{
  "num_hidden_layers": 8,
  "hidden_size": 256,
  "num_attention_heads": 4,
  "num_key_value_heads": 4,
  "head_dim": 64,
  "intermediate_size": 704,
  "vocab_size": 2610,
  "hidden_act": "swiglu",
  "norm": "rmsnorm",
  "norm_place": "pre",
  "norm_eps": 1e-05,
  "positions": "rope",
  "rope_theta": 10000.0,
  "rope_fraction": 1.0,
  "qk_norm": false,
  "attn_scale": 0.125,
  "bias": "none",
  "tie_word_embeddings": false,
  "parallel_block": false,
  "init": "normal",
  "init_std_qkv": 0.0251,
  "init_std_o": 0.0,
  "init_std_up": 0.0251,
  "init_std_down": 0.0,
  "optimizer": "muon_variant",
  "learning_rate": 0.00834,
  "lr_mult_o": 1.5,
  "beta1": 0.95,
  "lr_head": 0.00541,
  "warmup_steps": 200,
  "schedule": "wsd",
  "decay_fraction": 0.807,
  "decay_shape": "linear",
  "final_lr_fraction": 0.0,
  "batch_tokens": [16384, 32768, 65536, 131072],
  "max_seq_len": 1024,
  "doc_mask": true,
  "z_loss": 1e-05,
  "train_tokens": 232700000,
  "max_steps": 4839,
  "dataset": "wikipedia_en"
}
Each number is 50 + 12 x the weight over its row's rms, rounded and kept within 0 to 99. Layers, rows and columns count from 0. The size before them is the row's rms in percent of the matrix's.

# layer 2 MLP gate, 704x256, rms 0.105, rows 367-403, columns 192-255
102:68 37 58 58 51 55 54 53 37 61 57 56 46 31 67 54 67 39 42 45 59 36 70 53 61 33 31 61 47 53 44 63 19 45 48 34 52 41 61 48 46 61 58 24 71 59 48 52 58 52 63 48 36 55 63 48 44 47 69 40 58 52 54 61
099:34 71 46 50 43 52 61 37 57 49 55 46 44 50 42 42 47 49 68 70 50 58 59 55 59 30 57 49 55 67 29 64 43 48 42 53 37 39 45 33 61 52 34 49 56 76 60 55 43 47 50 69 56 67 60 39 41 53 78 30 52 41 61 57
098:84 34 68 54 64 74 46 47 66 58 54 39 38 54 60 34 61 62 44 61 74 49 54 48 53 40 59 42 53 40 40 51 36 43 52 41 66 40 39 42 27 50 58 80 44 42 72 60 38 38 63 84 62 60 67 50 32 71 57 46 41 49 54 49
100:57 54 35 67 59 61 55 59 61 24 57 31 62 40 31 55 67 67 55 47 30 57 45 67 43 51 64 55 43 81 67 44 68 53 52 57 43 52 32 49 55 52 41 46 48 56 47 65 22 43 46 46 54 38 47 46 62 50 51 57 42 79 46 54
095:50 27 71 65 43 32 34 48 43 56 46 42 33 47 51 43 36 38 43 50 37 54 51 53 55 61 58 38 58 65 52 33 50 43 55 46 41 44 38 43 27 37 23 59 41 42 35 61 49 29 66 52 41 47 59 61 50 52 52 52 69 33 61 56
091:58 28 39 62 55 45 44 67 56 33 27 52 65 40 38 49 46 42 35 71 29 77 53 39 35 56 47 50 55 44 49 36 57 40 69 36 44 41 32 53 61 52 48 53 37 60 52 49 45 39 49 52 46 49 58 54 50 60 36 45 46 32 67 71
110:62 69 51 49 43 45 56 63 42 34 45 59 65 77 46 77 46 52 55 37 56 39 40 50 44 51 74 25 62 55 47 52 47 37 46 44 65 43 51 67 58 48 51 52 45 38 55 55 63 54 73 39 54 34 54 39 45 53 50 42 58 45 58 40
104:75 51 61 50 35 38 37 44 79 51 46 45 63 41 46 31 41 39 43 45 54 63 56 44 56 35 56 60 35 51 78 68 59 51 34 58 61 56 50 56 73 38 51 60 51 32 49 51 47 51 67 44 36 21 64 47 40 40 56 51 53 61 57 60
096:60 50 51 42 22 50 51 53 36 57 43 31 36 80 66 40 51 48 38 73 37 58 36 44 47 47 32 39 61 23 53 59 45 38 52 63 56 51 61 39 43 65 42 55 47 72 38 49 48 74 34 56 60 47 61 57 24 41 63 49 52 48 57 42
100:47 57 49 48 45 62 66 61 36 65 68 46 37 67 60 60 43 45 72 49 60 54 55 57 51 34 37 50 50 73 59 31 65 84 39 46 68 55 55 45 74 47 43 61 40 48 46 37 31 49 63 48 53 57 36 60 52 62 46 54 66 41 48 57
101:32 43 44 35 69 33 60 53 47 28 46 35 46 47 37 51 54 54 81 27 61 34 41 41 39 37 54 56 21 48 51 57 75 62 57 41 54 57 58 26 51 42 60 38 62 49 67 36 64 58 59 42 34 61 45 47 52 60 51 34 49 39 65 23
097:67 54 47 34 69 39 50 24 62 34 52 34 45 46 51 58 38 46 57 40 39 66 45 60 50 39 40 72 49 51 42 31 59 51 39 47 45 45 40 61 25 41 53 22 74 54 53 46 45 61 72 38 48 49 47 40 48 48 48 63 66 48 46 70
101:46 54 33 58 47 46 34 52 43 60 49 71 67 54 48 40 43 60 69 23 71 31 60 34 30 55 65 36 59 49 53 41 24 48 53 52 59 12 52 38 54 68 31 46 52 58 35 31 35 56 59 42 43 44 43 66 66 58 53 72 51 65 67 54
105:47 29 60 73 42 36 66 51 55 47 67 56 49 55 72 50 55 45 43 45 24 67 58 41 42 50 43 28 60 74 72 45 57 52 56 52 40 50 81 39 64 24 44 49 61 55 50 50 65 56 52 53 47 80 65 51 40 57 44 47 49 44 54 56
106:40 77 51 40 63 42 45 50 86 58 63 60 53 58 45 34 42 31 76 43 51 38 58 72 70 57 45 51 49 50 38 70 47 37 42 45 58 47 26 62 62 34 47 35 37 60 35 45 24 23 66 31 48 35 64 51 54 41 55 57 37 60 46 55
100:49 71 47 44 44 36 39 67 43 33 52 60 48 58 53 57 56 64 37 61 61 31 69 34 38 63 73 12 55 72 67 55 42 47 58 59 69 36 64 62 58 46 74 50 57 28 64 46 32 43 64 50 43 39 68 42 20 54 52 50 43 62 36 37
096:66 51 50 53 44 56 48 52 40 43 42 64 40 61 36 38 39 49 63 42 72 63 46 59 45 36 49 43 29 63 63 60 50 49 41 39 46 44 52 46 33 68 29 57 54 54 34 37 34 42 27 45 71 62 42 51 46 69 61 39 32 41 41 51
100:74 51 46 56 46 40 60 53 44 37 41 30 34 44 44 55 52 62 22 51 49 63 35 53 42 47 24 80 64 68 49 69 42 52 52 62 40 47 60 49 44 54 34 68 88 70 49 47 43 29 37 55 59 57 57 40 56 48 53 58 49 60 40 79
098:56 40 62 72 66 42 36 53 25 38 41 41 42 39 38 54 44 64 43 39 39 54 39 52 25 60 68 65 35 51 68 55 65 53 65 32 58 36 55 48 52 56 44 40 31 47 39 49 22 13 29 52 53 55 49 44 48 53 40 54 54 19 50 28
101:51 58 41 56 40 54 59 44 42 45 41 35 36 52 31 44 25 52 52 22 65 33 39 54 59 49 42 48 61 65 73 63 46 62 50 72 55 69 57 50 68 67 55 47 48 42 68 49 35 29 54 42 49 47 55 59 41 35 34 44 70 65 56 52
094:42 35 54 37 56 47 61 65 23 60 36 38 51 55 53 49 59 33 46 53 36 21 47 65 53 45 46 36 78 36 58 42 37 49 31 69 45 39 41 45 53 37 38 53 40 41 50 53 36 26 46 58 44 56 25 69 57 58 37 56 64 49 45 25
093:35 52 52 51 57 39 78 48 53 58 38 64 32 47 64 60 58 60 69 51 25 32 37 64 42 62 43 24 39 44 64 21 48 55 73 45 61 40 56 18 59 62 66 26 69 66 50 37 49 62 37 61 65 39 40 44 34 41 66 58 49 54 56 53
104:72 11 50 69 26 61 57 34 50 47 47 60 47 60 75 51 53 72 92 50 62 66 42 53 67 33 49 49 54 47 52 68 67 43 37 61 49 55 59 55 48 37 46 57 56 52 24 43 40 61 39 43 56 52 44 33 58 71 59 49 54 26 52 63
100:42 66 46 44 33 64 55 58 43 53 47 45 51 34 50 56 47 52 75 74 46 52 71 42 44 49 28 52 61 57 53 48 60 49 32 68 55 60 37 51 47 63 52 53 41 58 57 51 36 64 26 54 51 46 53 58 45 32 70 49 66 61 51 53
102:70 62 49 45 44 43 66 43 58 63 43 65 41 53 46 26 24 45 56 57 52 40 42 45 39 30 49 59 55 43 39 53 65 41 48 55 55 43 56 57 67 37 65 57 49 57 44 46 54 43 69 77 69 55 30 51 42 37 56 73 53 43 65 37
102:35 60 75 52 50 55 67 34 52 61 66 64 40 48 61 60 24 42 65 62 41 53 53 33 33 56 63 30 55 64 65 49 55 55 71 36 65 59 51 54 31 62 35 57 54 53 44 39 42 61 26 43 53 30 56 36 51 74 52 34 61 39 49 63
104:59 58 63 56 30 34 46 68 44 48 33 34 41 54 69 51 37 56 51 66 58 39 63 38 61 38 35 54 35 58 45 73 69 45 52 63 45 51 43 31 64 48 45 58 34 47 42 59 59 38 58 55 63 55 40 64 42 56 53 74 64 41 28 31
102:51 20 49 53 44 56 37 57 60 57 53 50 33 46 50 52 37 47 40 55 30 34 50 57 44 47 38 28 77 76 28 35 32 69 69 56 55 50 54 43 54 46 47 64 52 58 46 36 49 50 40 54 45 39 55 72 49 38 50 70 66 35 41 45
107:47 52 51 46 42 56 63 54 35 51 52 40 60 49 54 58 54 51 61 65 34 62 46 55 44 66 32 52 48 38 53 54 42 39 61 58 45 58 52 35 37 52 45 62 79 41 60 35 50 52 78 39 67 78 48 57 64 43 51 29 50 62 33 45
099:64 55 56 58 47 40 51 43 32 51 47 48 58 40 39 21 57 49 69 61 42 62 45 51 82 50 57 68 70 39 49 50 39 51 59 49 53 54 49 50 39 58 57 62 63 45 51 59 47 74 51 46 44 41 49 50 58 59 35 49 61 60 51 36
092:22 38 50 64 66 51 38 25 42 41 46 42 58 74 72 68 55 50 52 30 34 46 42 60 42 58 51 45 50 33 64 52 38 44 39 71 56 62 52 52 49 58 57 63 33 43 51 25 67 51 69 42 55 50 71 45 48 39 37 54 62 48 38 24
101:46 51 35 53 46 42 29 36 33 63 46 38 45 42 61 41 56 59 53 58 27 43 40 37 56 53 31 43 38 71 78 53 42 47 27 41 65 37 65 40 82 64 50 63 49 58 27 31 42 40 64 55 41 26 63 61 45 58 36 48 55 55 57 18
101:56 28 35 82 59 49 38 65 23 74 45 49 47 52 26 43 44 35 32 23 58 55 72 63 45 51 67 66 37 48 49 45 53 30 70 55 64 50 55 46 48 35 49 60 35 63 62 34 63 52 56 34 48 58 55 57 47 56 43 52 57 27 27 40
099:44 46 46 47 56 40 50 41 56 42 71 42 58 69 50 52 44 52 55 54 63 26 38 59 60 77 50 54 25 26 53 54 29 43 37 41 50 33 50 55 57 51 19 72 51 39 33 47 34 56 43 24 68 49 61 45 50 42 34 47 62 41 55 39
101:76 57 43 67 54 67 57 57 66 61 70 38 42 67 38 49 32 80 49 52 60 52 60 60 60 37 75 58 38 60 52 62 37 29 49 55 49 46 45 50 41 52 38 49 48 34 48 62 27 51 50 38 42 50 61 46 33 61 51 60 51 54 49 53
096:68 42 37 66 47 40 58 62 37 50 32 59 44 44 69 61 52 35 58 38 51 42 50 41 39 45 67 57 59 45 47 46 55 53 62 63 55 60 67 35 47 52 39 49 38 45 64 58 39 37 41 37 36 33 51 35 31 65 51 48 53 39 70 60
096:60 38 48 43 55 52 71 50 68 46 29 28 47 47 43 46 50 52 36 53 33 45 40 62 45 77 46 46 64 48 40 48 48 64 48 51 61 66 54 67 24 32 62 43 59 60 46 42 36 73 50 33 54 50 55 46 62 57 55 53 57 57 57 47
# layer 2 MLP up, 704x256, rms 0.108, rows 367-402, columns 192-255
099:47 31 28 39 31 48 51 65 78 37 56 39 50 34 40 35 38 45 58 54 55 36 60 64 44 38 22 49 64 44 52 56 29 55 47 54 34 44 50 62 42 56 43 39 57 44 47 63 49 66 52 32 60 41 43 39 68 28 49 50 51 65 57 54
101:58 60 71 59 26 61 39 59 43 47 57 56 35 69 58 33 32 39 34 47 58 69 36 61 40 60 67 68 55 56 45 45 28 69 22 60 41 23 38 50 52 42 37 52 50 63 65 50 50 21 58 57 70 43 44 34 55 49 54 28 49 49 77 40
104:49 47 38 48 43 58 10 60 34 40 38 41 35 58 38 41 58 41 37 65 42 54 44 63 47 48 64 54 64 56 58 59 54 44 45 44 46 65 39 27 40 59 59 39 58 38 44 47 46 52 59 27 46 40 49 55 40 37 24 34 61 65 74 52
099:69 34 38 51 41 43 42 62 41 42 69 44 73 57 41 56 59 50 41 59 39 36 29 56 44 60 52 51 54 52 36 43 58 65 51 50 39 46 32 51 50 46 50 56 40 48 48 59 46 44 61 50 43 64 45 55 46 55 32 44 48 60 52 37
093:71 35 64 39 36 37 58 57 55 67 57 65 34 24 33 70 42 34 41 44 51 78 48 51 59 65 47 52 43 37 35 77 72 35 38 55 64 63 41 43 44 60 68 48 55 46 37 38 31 46 40 52 44 31 51 26 44 43 41 57 54 45 43 34
096:60 46 43 56 52 28 43 60 53 46 38 29 62 25 61 45 47 45 45 59 29 58 64 35 33 52 23 52 71 27 41 45 65 44 32 55 44 61 28 41 43 53 37 60 36 53 46 62 41 47 41 61 58 44 54 67 55 51 52 27 36 32 74 74
101:64 52 40 54 46 55 40 62 33 35 22 80 57 71 64 86 49 53 44 51 55 39 39 21 44 36 66 42 70 34 49 35 59 52 60 60 57 47 56 54 79 57 46 66 32 45 53 59 44 40 62 38 37 33 50 37 58 40 58 49 48 54 41 44
097:39 39 64 54 67 54 69 42 52 65 49 53 43 69 37 54 35 57 54 55 49 56 37 60 41 49 52 41 46 44 19 38 51 64 49 52 27 55 49 51 33 77 42 33 43 39 53 29 55 35 40 65 72 55 42 58 49 59 65 45 43 49 50 54
095:59 53 44 53 47 53 27 47 32 74 53 48 48 48 56 37 37 34 18 41 53 55 49 49 41 31 34 41 44 65 57 53 55 42 84 45 60 71 57 57 62 53 41 45 25 49 76 46 51 58 45 52 63 50 56 37 55 41 40 52 53 60 46 60
106:51 36 53 47 52 61 57 33 31 39 65 68 39 72 56 52 53 49 44 47 48 69 53 61 40 33 34 41 41 66 47 34 74 53 76 40 48 37 60 56 47 47 32 56 41 41 33 53 41 42 33 56 36 56 54 53 49 59 43 59 68 39 27 62
096:32 50 38 44 55 44 57 41 57 48 40 61 20 31 43 36 53 35 64 40 39 36 59 40 64 40 18 09 24 52 58 65 62 41 53 44 59 42 60 32 79 45 40 33 54 41 56 54 62 44 46 53 29 43 52 40 52 58 56 35 69 31 53 48
097:67 54 53 59 63 44 38 27 62 70 44 33 44 46 56 68 48 41 50 39 40 58 58 74 42 30 34 57 34 65 39 38 56 56 52 56 36 37 30 52 44 44 22 52 70 89 56 56 61 50 53 41 59 38 44 57 48 42 36 53 52 55 55 72
100:54 41 45 40 65 37 38 52 36 51 53 59 52 57 58 44 54 57 51 39 89 32 55 45 37 38 56 47 43 36 53 32 32 41 56 38 77 32 55 69 40 74 49 62 40 43 43 42 29 60 45 28 54 46 48 72 64 38 38 68 55 77 64 53
105:48 39 43 50 27 72 42 43 51 53 38 80 52 57 44 49 56 59 50 42 48 48 57 32 48 63 64 34 47 41 41 46 39 58 62 40 43 60 64 70 60 54 75 60 64 60 65 54 54 50 20 53 52 34 52 50 39 59 77 50 31 36 47 25
105:43 51 42 48 56 52 56 37 55 49 48 75 21 46 39 45 67 65 45 56 55 52 45 67 44 71 37 40 43 56 38 60 54 39 50 51 49 53 33 55 31 59 48 20 35 54 38 47 31 23 67 40 37 46 48 55 45 46 50 40 51 80 57 48
098:47 41 70 62 57 61 53 42 51 75 47 44 46 50 38 33 41 38 33 38 44 66 32 64 69 53 33 52 59 63 71 69 44 42 46 65 40 74 38 59 40 77 32 44 62 83 52 46 59 52 24 58 62 48 30 36 49 74 51 50 53 56 53 58
094:38 55 57 46 50 55 62 51 86 35 34 25 68 57 45 46 76 56 56 67 45 37 40 43 51 45 62 46 79 55 26 45 50 49 38 52 61 40 42 60 48 70 38 48 49 57 56 32 40 54 47 30 50 41 58 57 63 45 50 41 40 56 35 41
097:59 60 56 62 71 43 54 46 67 42 47 59 37 50 40 60 44 58 41 62 62 51 48 58 32 59 81 49 55 48 62 46 51 54 52 34 48 58 38 67 54 74 36 37 49 54 51 41 42 70 56 64 59 38 44 56 58 61 35 45 46 76 38 36
099:36 70 43 67 42 39 38 62 52 49 64 50 49 50 67 45 43 47 34 49 59 55 58 47 63 37 35 34 38 61 35 44 56 73 39 68 50 46 34 67 57 41 36 65 65 49 41 49 64 60 50 34 56 42 62 81 41 39 80 49 42 42 76 65
097:38 57 55 41 47 33 56 43 60 48 47 48 64 72 42 30 34 42 54 50 40 59 69 44 74 57 52 54 57 62 82 28 70 36 45 36 61 46 40 28 51 41 60 41 28 47 57 74 50 41 35 30 33 41 64 36 55 64 61 47 73 52 27 45
093:43 54 50 45 45 48 54 45 51 45 69 65 42 57 52 32 60 31 46 46 36 36 23 55 39 71 64 51 59 47 38 58 53 41 71 36 46 66 57 40 47 68 72 69 55 45 31 46 54 68 63 52 53 43 46 52 56 44 62 77 41 44 40 78
095:39 45 56 55 53 41 53 54 50 39 65 59 58 32 37 47 44 59 63 41 55 69 40 32 57 58 52 35 34 51 38 45 27 45 53 48 56 48 39 63 47 58 37 56 53 56 59 26 35 26 60 61 53 52 56 64 63 66 73 56 41 38 73 53
105:46 53 41 49 27 51 45 56 43 53 45 55 60 55 60 43 52 37 75 47 61 35 48 38 58 40 32 52 38 39 53 54 76 58 26 70 29 76 66 33 46 58 80 61 43 48 48 40 54 55 35 41 44 65 56 36 43 55 67 63 25 66 72 39
099:58 59 57 18 14 61 58 61 37 37 40 52 62 30 38 35 49 45 29 60 75 74 54 49 34 53 51 60 46 18 63 37 57 43 56 47 40 56 29 42 31 26 47 42 43 48 54 31 39 64 68 60 73 32 36 43 49 48 55 50 63 56 47 62
107:56 57 60 41 31 48 48 53 57 33 56 47 39 49 34 14 38 18 40 56 46 62 49 46 40 48 45 52 71 47 53 45 38 35 42 60 45 53 58 50 66 35 54 48 71 61 55 56 64 44 53 82 59 44 28 70 45 52 57 67 64 47 49 54
096:38 82 43 44 47 67 72 49 68 55 40 54 26 34 62 42 35 50 63 54 41 39 47 35 54 53 51 62 34 37 30 50 40 40 64 57 39 52 51 51 33 49 62 60 47 46 50 25 42 35 40 40 54 34 51 48 49 76 62 21 59 41 40 38
099:56 50 54 69 67 80 68 24 55 45 43 59 61 38 41 25 50 40 53 33 40 47 26 52 43 41 54 38 57 63 52 42 39 61 59 43 40 50 42 81 27 47 51 50 70 40 51 51 40 57 32 47 42 55 48 69 44 39 38 31 63 44 78 62
101:56 45 47 60 74 44 55 54 25 48 59 51 41 45 58 59 50 33 57 55 47 56 33 46 60 71 52 59 55 08 71 41 64 39 39 40 46 42 36 57 39 51 57 51 62 51 60 55 67 30 50 42 28 66 34 27 66 41 41 45 73 50 50 40
104:34 32 51 49 52 67 23 61 23 67 63 45 49 35 47 45 40 63 46 55 34 68 56 49 63 61 42 48 24 30 61 49 49 39 65 56 54 49 40 42 59 50 61 65 62 51 51 47 57 44 34 58 50 54 64 38 60 58 40 26 54 50 43 59
101:62 36 46 51 35 39 62 51 43 57 38 39 36 36 55 44 74 58 43 45 55 56 29 60 31 57 50 62 56 27 49 27 57 56 42 41 61 57 28 54 62 60 59 36 60 57 73 63 44 50 30 36 61 50 51 76 61 54 74 38 49 58 66 44
098:64 65 59 40 58 40 55 70 51 48 59 64 66 18 60 60 41 56 35 52 75 67 61 34 52 54 51 64 48 27 46 44 49 55 56 46 60 50 42 64 47 25 50 32 54 47 38 77 43 58 47 42 44 56 68 45 58 63 48 40 39 38 49 59
100:72 68 50 48 66 66 55 62 63 38 59 46 55 35 23 61 47 46 44 50 61 40 52 76 40 39 57 44 49 27 46 54 60 47 66 46 56 60 53 51 46 32 62 52 46 31 76 58 37 63 64 38 62 72 33 56 51 55 64 31 48 42 46 42
101:48 43 62 47 45 52 36 53 53 40 48 76 35 38 64 30 51 49 49 77 64 52 65 63 45 66 33 58 49 63 59 57 53 42 43 61 60 55 38 45 49 59 42 60 61 58 39 27 53 35 47 47 29 44 58 43 68 42 37 72 72 62 60 58
104:28 67 52 57 41 65 49 56 46 57 51 48 42 32 37 21 67 23 45 52 46 47 51 65 57 66 46 71 38 59 50 51 69 68 30 29 55 52 46 44 64 40 82 40 51 54 40 49 46 35 50 51 47 53 31 47 29 47 55 58 42 50 48 66
101:42 44 62 59 45 74 39 53 65 24 31 63 32 47 59 63 37 48 56 34 38 34 58 32 34 38 51 46 55 57 36 43 45 52 79 60 29 50 50 50 62 55 56 36 39 70 60 39 50 38 65 40 83 56 59 45 52 41 55 49 56 30 50 31
103:44 40 50 62 69 25 43 40 74 81 47 47 57 51 45 44 52 37 49 52 67 48 54 47 55 57 62 43 56 40 36 30 37 43 35 42 57 53 60 44 47 48 50 63 29 44 60 59 33 59 39 34 39 54 28 29 29 38 57 38 66 28 53 58
# layer 2 MLP down (transposed), 704x256, rms 0.0343, rows 367-402, columns 192-255
098:58 45 47 50 80 36 70 48 55 15 45 42 48 48 49 29 41 54 45 41 60 32 68 52 53 47 45 51 24 38 45 50 35 54 36 52 43 48 57 68 37 61 69 47 52 55 26 37 82 47 29 41 44 51 55 39 54 48 61 53 31 82 50 40
101:65 58 76 36 49 43 78 54 45 60 42 67 42 38 67 48 40 63 38 80 47 53 37 61 57 66 38 46 65 32 56 45 48 44 56 63 52 28 44 68 67 63 71 54 66 60 59 54 39 56 44 59 60 36 42 51 50 50 37 66 40 26 35 44
103:48 30 40 30 36 57 33 50 62 56 68 48 30 55 40 50 46 42 75 48 48 45 40 55 30 70 54 55 58 62 57 52 44 35 50 66 31 60 60 47 74 52 45 57 39 46 39 60 56 46 41 43 35 46 47 72 46 57 40 36 52 47 64 33
098:37 66 49 36 65 55 38 42 55 53 49 64 39 39 65 25 44 52 48 63 48 41 28 41 37 62 21 43 25 34 61 70 52 38 41 69 56 52 67 59 43 65 79 32 53 46 52 58 48 56 48 48 24 50 49 50 27 43 55 66 45 41 55 51
095:48 46 40 61 39 55 44 55 59 54 70 54 52 25 17 75 44 47 66 32 44 59 53 46 54 45 51 43 58 50 42 65 55 59 53 47 54 57 56 42 29 46 51 26 12 55 23 35 37 56 60 56 43 23 46 46 58 54 50 69 65 54 39 64
099:53 42 56 57 48 46 71 55 47 65 62 47 48 34 38 51 72 38 56 56 58 48 29 57 36 34 51 54 78 35 47 41 30 50 42 58 52 48 42 48 32 62 54 54 62 56 36 47 58 43 36 48 18 45 32 48 40 50 59 50 55 53 70 40
098:52 59 58 56 44 57 72 52 35 49 50 69 56 57 57 54 48 45 36 43 48 53 57 55 60 49 38 59 70 14 51 40 40 37 61 64 37 70 34 63 45 49 42 46 62 68 55 38 39 45 40 43 40 60 47 29 36 52 56 60 40 49 39 39
101:74 49 61 57 55 51 51 64 44 46 41 37 59 31 58 41 54 64 57 44 30 44 35 31 58 50 63 64 45 63 47 55 59 38 44 52 38 48 21 47 54 54 35 48 52 62 44 63 43 68 65 52 39 20 47 48 53 45 62 39 34 39 48 64
098:31 37 35 57 63 42 52 51 51 57 45 44 77 48 34 58 56 43 58 50 63 44 47 45 45 36 40 49 42 55 56 31 33 61 40 71 37 50 54 35 56 51 42 40 47 57 54 65 31 45 30 38 51 58 49 38 52 51 47 54 48 50 60 58
100:48 66 35 53 63 42 45 47 48 38 38 31 65 52 42 37 54 50 70 51 54 35 42 61 36 45 52 37 63 66 55 38 55 48 72 43 53 63 47 80 42 60 65 33 62 57 50 44 56 53 40 48 20 66 54 41 32 38 50 44 48 52 50 67
096:54 64 64 56 60 27 45 50 69 61 45 36 49 73 15 47 56 35 79 40 51 52 45 48 70 32 37 33 29 46 75 51 42 41 30 51 30 38 49 47 33 43 52 40 58 45 65 54 71 45 54 74 30 40 62 25 57 54 53 35 39 56 59 48
094:51 50 63 47 53 45 81 51 46 63 51 39 54 63 57 50 57 55 41 40 38 35 49 52 54 53 48 59 50 51 65 58 59 52 49 60 49 63 27 34 44 51 43 50 61 45 50 47 40 44 39 37 61 54 39 48 51 49 53 60 46 67 44 69
093:62 42 31 43 59 41 31 46 56 49 57 63 39 54 48 74 43 47 50 59 57 31 28 34 44 35 46 47 43 40 72 58 42 40 50 43 65 70 51 61 39 64 44 43 41 37 53 32 52 47 38 41 36 57 55 47 64 51 47 47 52 91 72 58
101:61 39 39 52 45 58 37 36 70 51 55 55 47 72 33 64 55 60 55 45 44 41 52 44 44 26 42 50 60 33 43 30 33 33 52 69 53 56 36 53 49 51 49 47 42 51 42 61 66 53 54 65 46 26 52 58 63 52 74 62 60 36 67 64
106:52 57 47 32 45 56 49 49 51 37 42 68 37 59 31 50 28 19 54 44 61 36 50 65 65 41 48 50 39 57 29 66 24 56 31 51 54 48 64 50 61 45 50 36 62 53 52 41 35 62 50 39 60 65 46 60 62 50 59 39 54 76 51 44
093:60 44 58 60 35 50 51 50 49 51 50 79 38 62 35 24 63 30 42 58 87 56 52 61 33 57 61 32 60 59 62 57 59 44 55 50 68 47 75 43 37 43 48 63 42 62 48 35 51 54 52 68 66 37 29 49 66 38 43 47 72 45 62 37
099:56 43 63 66 35 67 54 55 57 49 38 57 23 43 46 51 43 49 60 45 54 26 39 72 34 61 23 63 26 69 41 37 43 50 33 62 62 55 61 51 48 48 46 49 41 68 26 49 56 54 48 41 58 51 60 39 82 38 56 65 45 69 41 41
102:41 38 65 78 57 41 65 63 72 65 41 54 32 54 61 55 48 40 56 57 47 68 63 40 42 49 47 33 62 65 53 43 34 42 30 45 41 61 32 48 56 51 37 38 48 50 69 49 41 49 64 52 39 78 58 40 34 45 79 59 61 55 48 29
101:46 38 27 45 42 30 66 53 45 36 41 67 55 39 59 37 68 56 32 56 57 79 58 63 61 54 53 44 71 61 66 71 60 53 25 57 47 60 44 61 57 43 50 45 55 30 43 51 53 60 58 64 40 60 64 66 47 64 59 65 38 42 51 59
102:50 43 36 62 41 47 81 35 62 62 69 60 49 52 55 64 33 68 75 49 45 51 49 54 89 51 38 60 52 45 55 68 49 55 52 42 42 27 43 43 41 33 47 44 46 44 58 65 48 38 55 28 41 47 60 23 43 54 57 45 49 55 50 49
099:47 60 44 77 45 56 48 54 40 42 64 55 56 40 34 68 53 43 50 47 49 60 39 60 38 43 44 35 52 44 69 44 49 77 49 41 53 64 65 42 34 43 60 49 66 47 54 43 35 40 86 74 48 36 71 53 72 36 27 53 53 56 52 34
094:53 50 41 44 30 54 49 39 58 43 49 46 69 35 68 58 44 54 53 44 56 44 60 39 48 38 44 56 37 59 43 48 44 59 33 59 44 52 44 29 49 48 49 51 40 77 49 54 37 55 55 52 48 51 45 60 56 44 77 37 52 46 66 53
103:49 51 44 61 29 52 49 49 65 55 43 53 36 49 62 52 59 48 66 46 51 54 49 27 67 39 46 57 70 57 40 41 70 44 54 39 50 58 65 61 66 76 48 47 48 45 34 41 51 59 53 53 41 45 57 55 57 59 55 61 44 59 39 75
101:59 65 34 61 31 39 48 56 51 38 66 42 43 57 38 21 65 59 52 57 41 29 55 45 22 64 26 41 63 45 48 68 43 45 44 36 61 65 47 63 67 26 59 46 59 39 37 33 52 37 58 43 61 34 58 65 71 70 49 55 42 56 60 38
104:58 43 47 52 42 21 36 48 57 40 53 26 63 29 56 35 53 22 49 55 54 67 55 48 05 47 42 27 47 41 52 38 40 57 64 54 30 51 54 64 53 41 65 31 46 64 61 33 61 56 46 52 40 37 53 41 54 26 47 53 39 58 55 64
099:55 40 48 47 72 57 71 54 51 54 52 41 45 44 41 44 40 45 67 62 30 44 52 32 71 45 35 48 49 65 58 55 60 56 64 71 39 49 42 39 64 54 28 55 48 32 60 26 43 52 47 37 44 51 42 56 63 52 46 48 67 76 60 58
098:47 37 36 45 36 47 45 30 31 45 38 62 47 44 61 62 59 47 53 56 52 64 46 60 50 29 63 61 58 62 60 39 46 48 46 35 59 26 61 55 48 46 35 48 67 64 43 47 69 36 63 44 58 35 53 81 48 65 58 55 61 66 63 56
099:50 54 42 48 58 53 58 52 51 63 39 50 55 64 47 59 61 60 55 33 41 67 67 52 63 41 17 41 58 61 61 29 77 71 50 45 57 42 66 42 64 36 44 63 55 67 66 63 73 55 45 46 40 61 45 50 53 56 62 45 55 61 54 54
100:71 53 44 82 37 54 43 70 47 39 48 41 47 60 60 41 61 53 52 43 66 60 38 45 56 51 69 38 40 20 38 49 51 59 45 54 64 32 44 45 60 69 55 60 36 56 60 62 32 44 66 56 46 27 51 64 49 43 57 53 52 36 46 55
102:56 58 44 35 55 20 55 51 49 62 39 57 70 60 47 24 59 59 51 51 56 26 65 49 26 39 42 51 49 30 74 50 47 43 62 68 81 56 55 66 65 60 59 52 62 45 30 50 55 50 38 49 71 60 41 62 56 62 46 46 55 70 33 67
089:54 61 33 45 43 47 36 46 37 78 36 33 28 35 47 50 56 57 33 55 45 62 56 77 45 45 48 54 45 47 51 65 66 59 43 57 43 43 63 72 28 71 46 51 59 63 55 68 45 42 52 65 64 44 56 62 54 53 47 50 51 44 36 29
102:29 69 75 39 58 70 42 61 64 44 44 48 44 51 57 64 61 67 33 50 49 33 52 67 14 49 39 49 56 36 47 55 71 63 41 38 35 55 29 25 61 51 78 45 67 22 65 60 54 42 31 50 63 77 45 31 37 69 60 52 46 43 31 65
099:48 44 50 48 48 54 43 44 47 40 61 45 58 72 43 46 40 42 54 54 39 47 37 62 38 63 68 29 44 66 24 45 56 54 48 34 36 38 38 62 56 53 40 26 53 45 48 44 30 57 46 46 56 44 42 59 40 27 49 32 45 72 54 39
099:55 54 46 52 44 70 53 56 50 40 39 47 53 32 27 59 71 76 51 45 47 44 70 64 26 43 47 46 60 60 41 62 39 55 42 37 47 42 54 39 53 42 57 07 36 48 37 60 71 63 54 75 53 57 56 44 42 47 59 40 32 35 55 42
104:59 39 49 68 63 66 55 63 52 33 44 61 61 40 62 77 32 36 48 47 33 67 52 46 54 31 37 42 45 36 77 40 45 35 59 36 74 37 53 64 71 34 63 53 34 54 67 59 43 63 65 48 49 52 50 44 47 44 35 38 29 52 81 41
102:51 33 33 47 48 25 50 52 50 63 55 52 46 38 30 52 58 26 64 47 56 52 42 27 58 48 56 43 59 49 36 44 44 55 67 49 54 29 47 41 45 63 48 63 44 34 52 58 40 51 29 51 65 59 66 41 73 46 62 63 55 42 45 51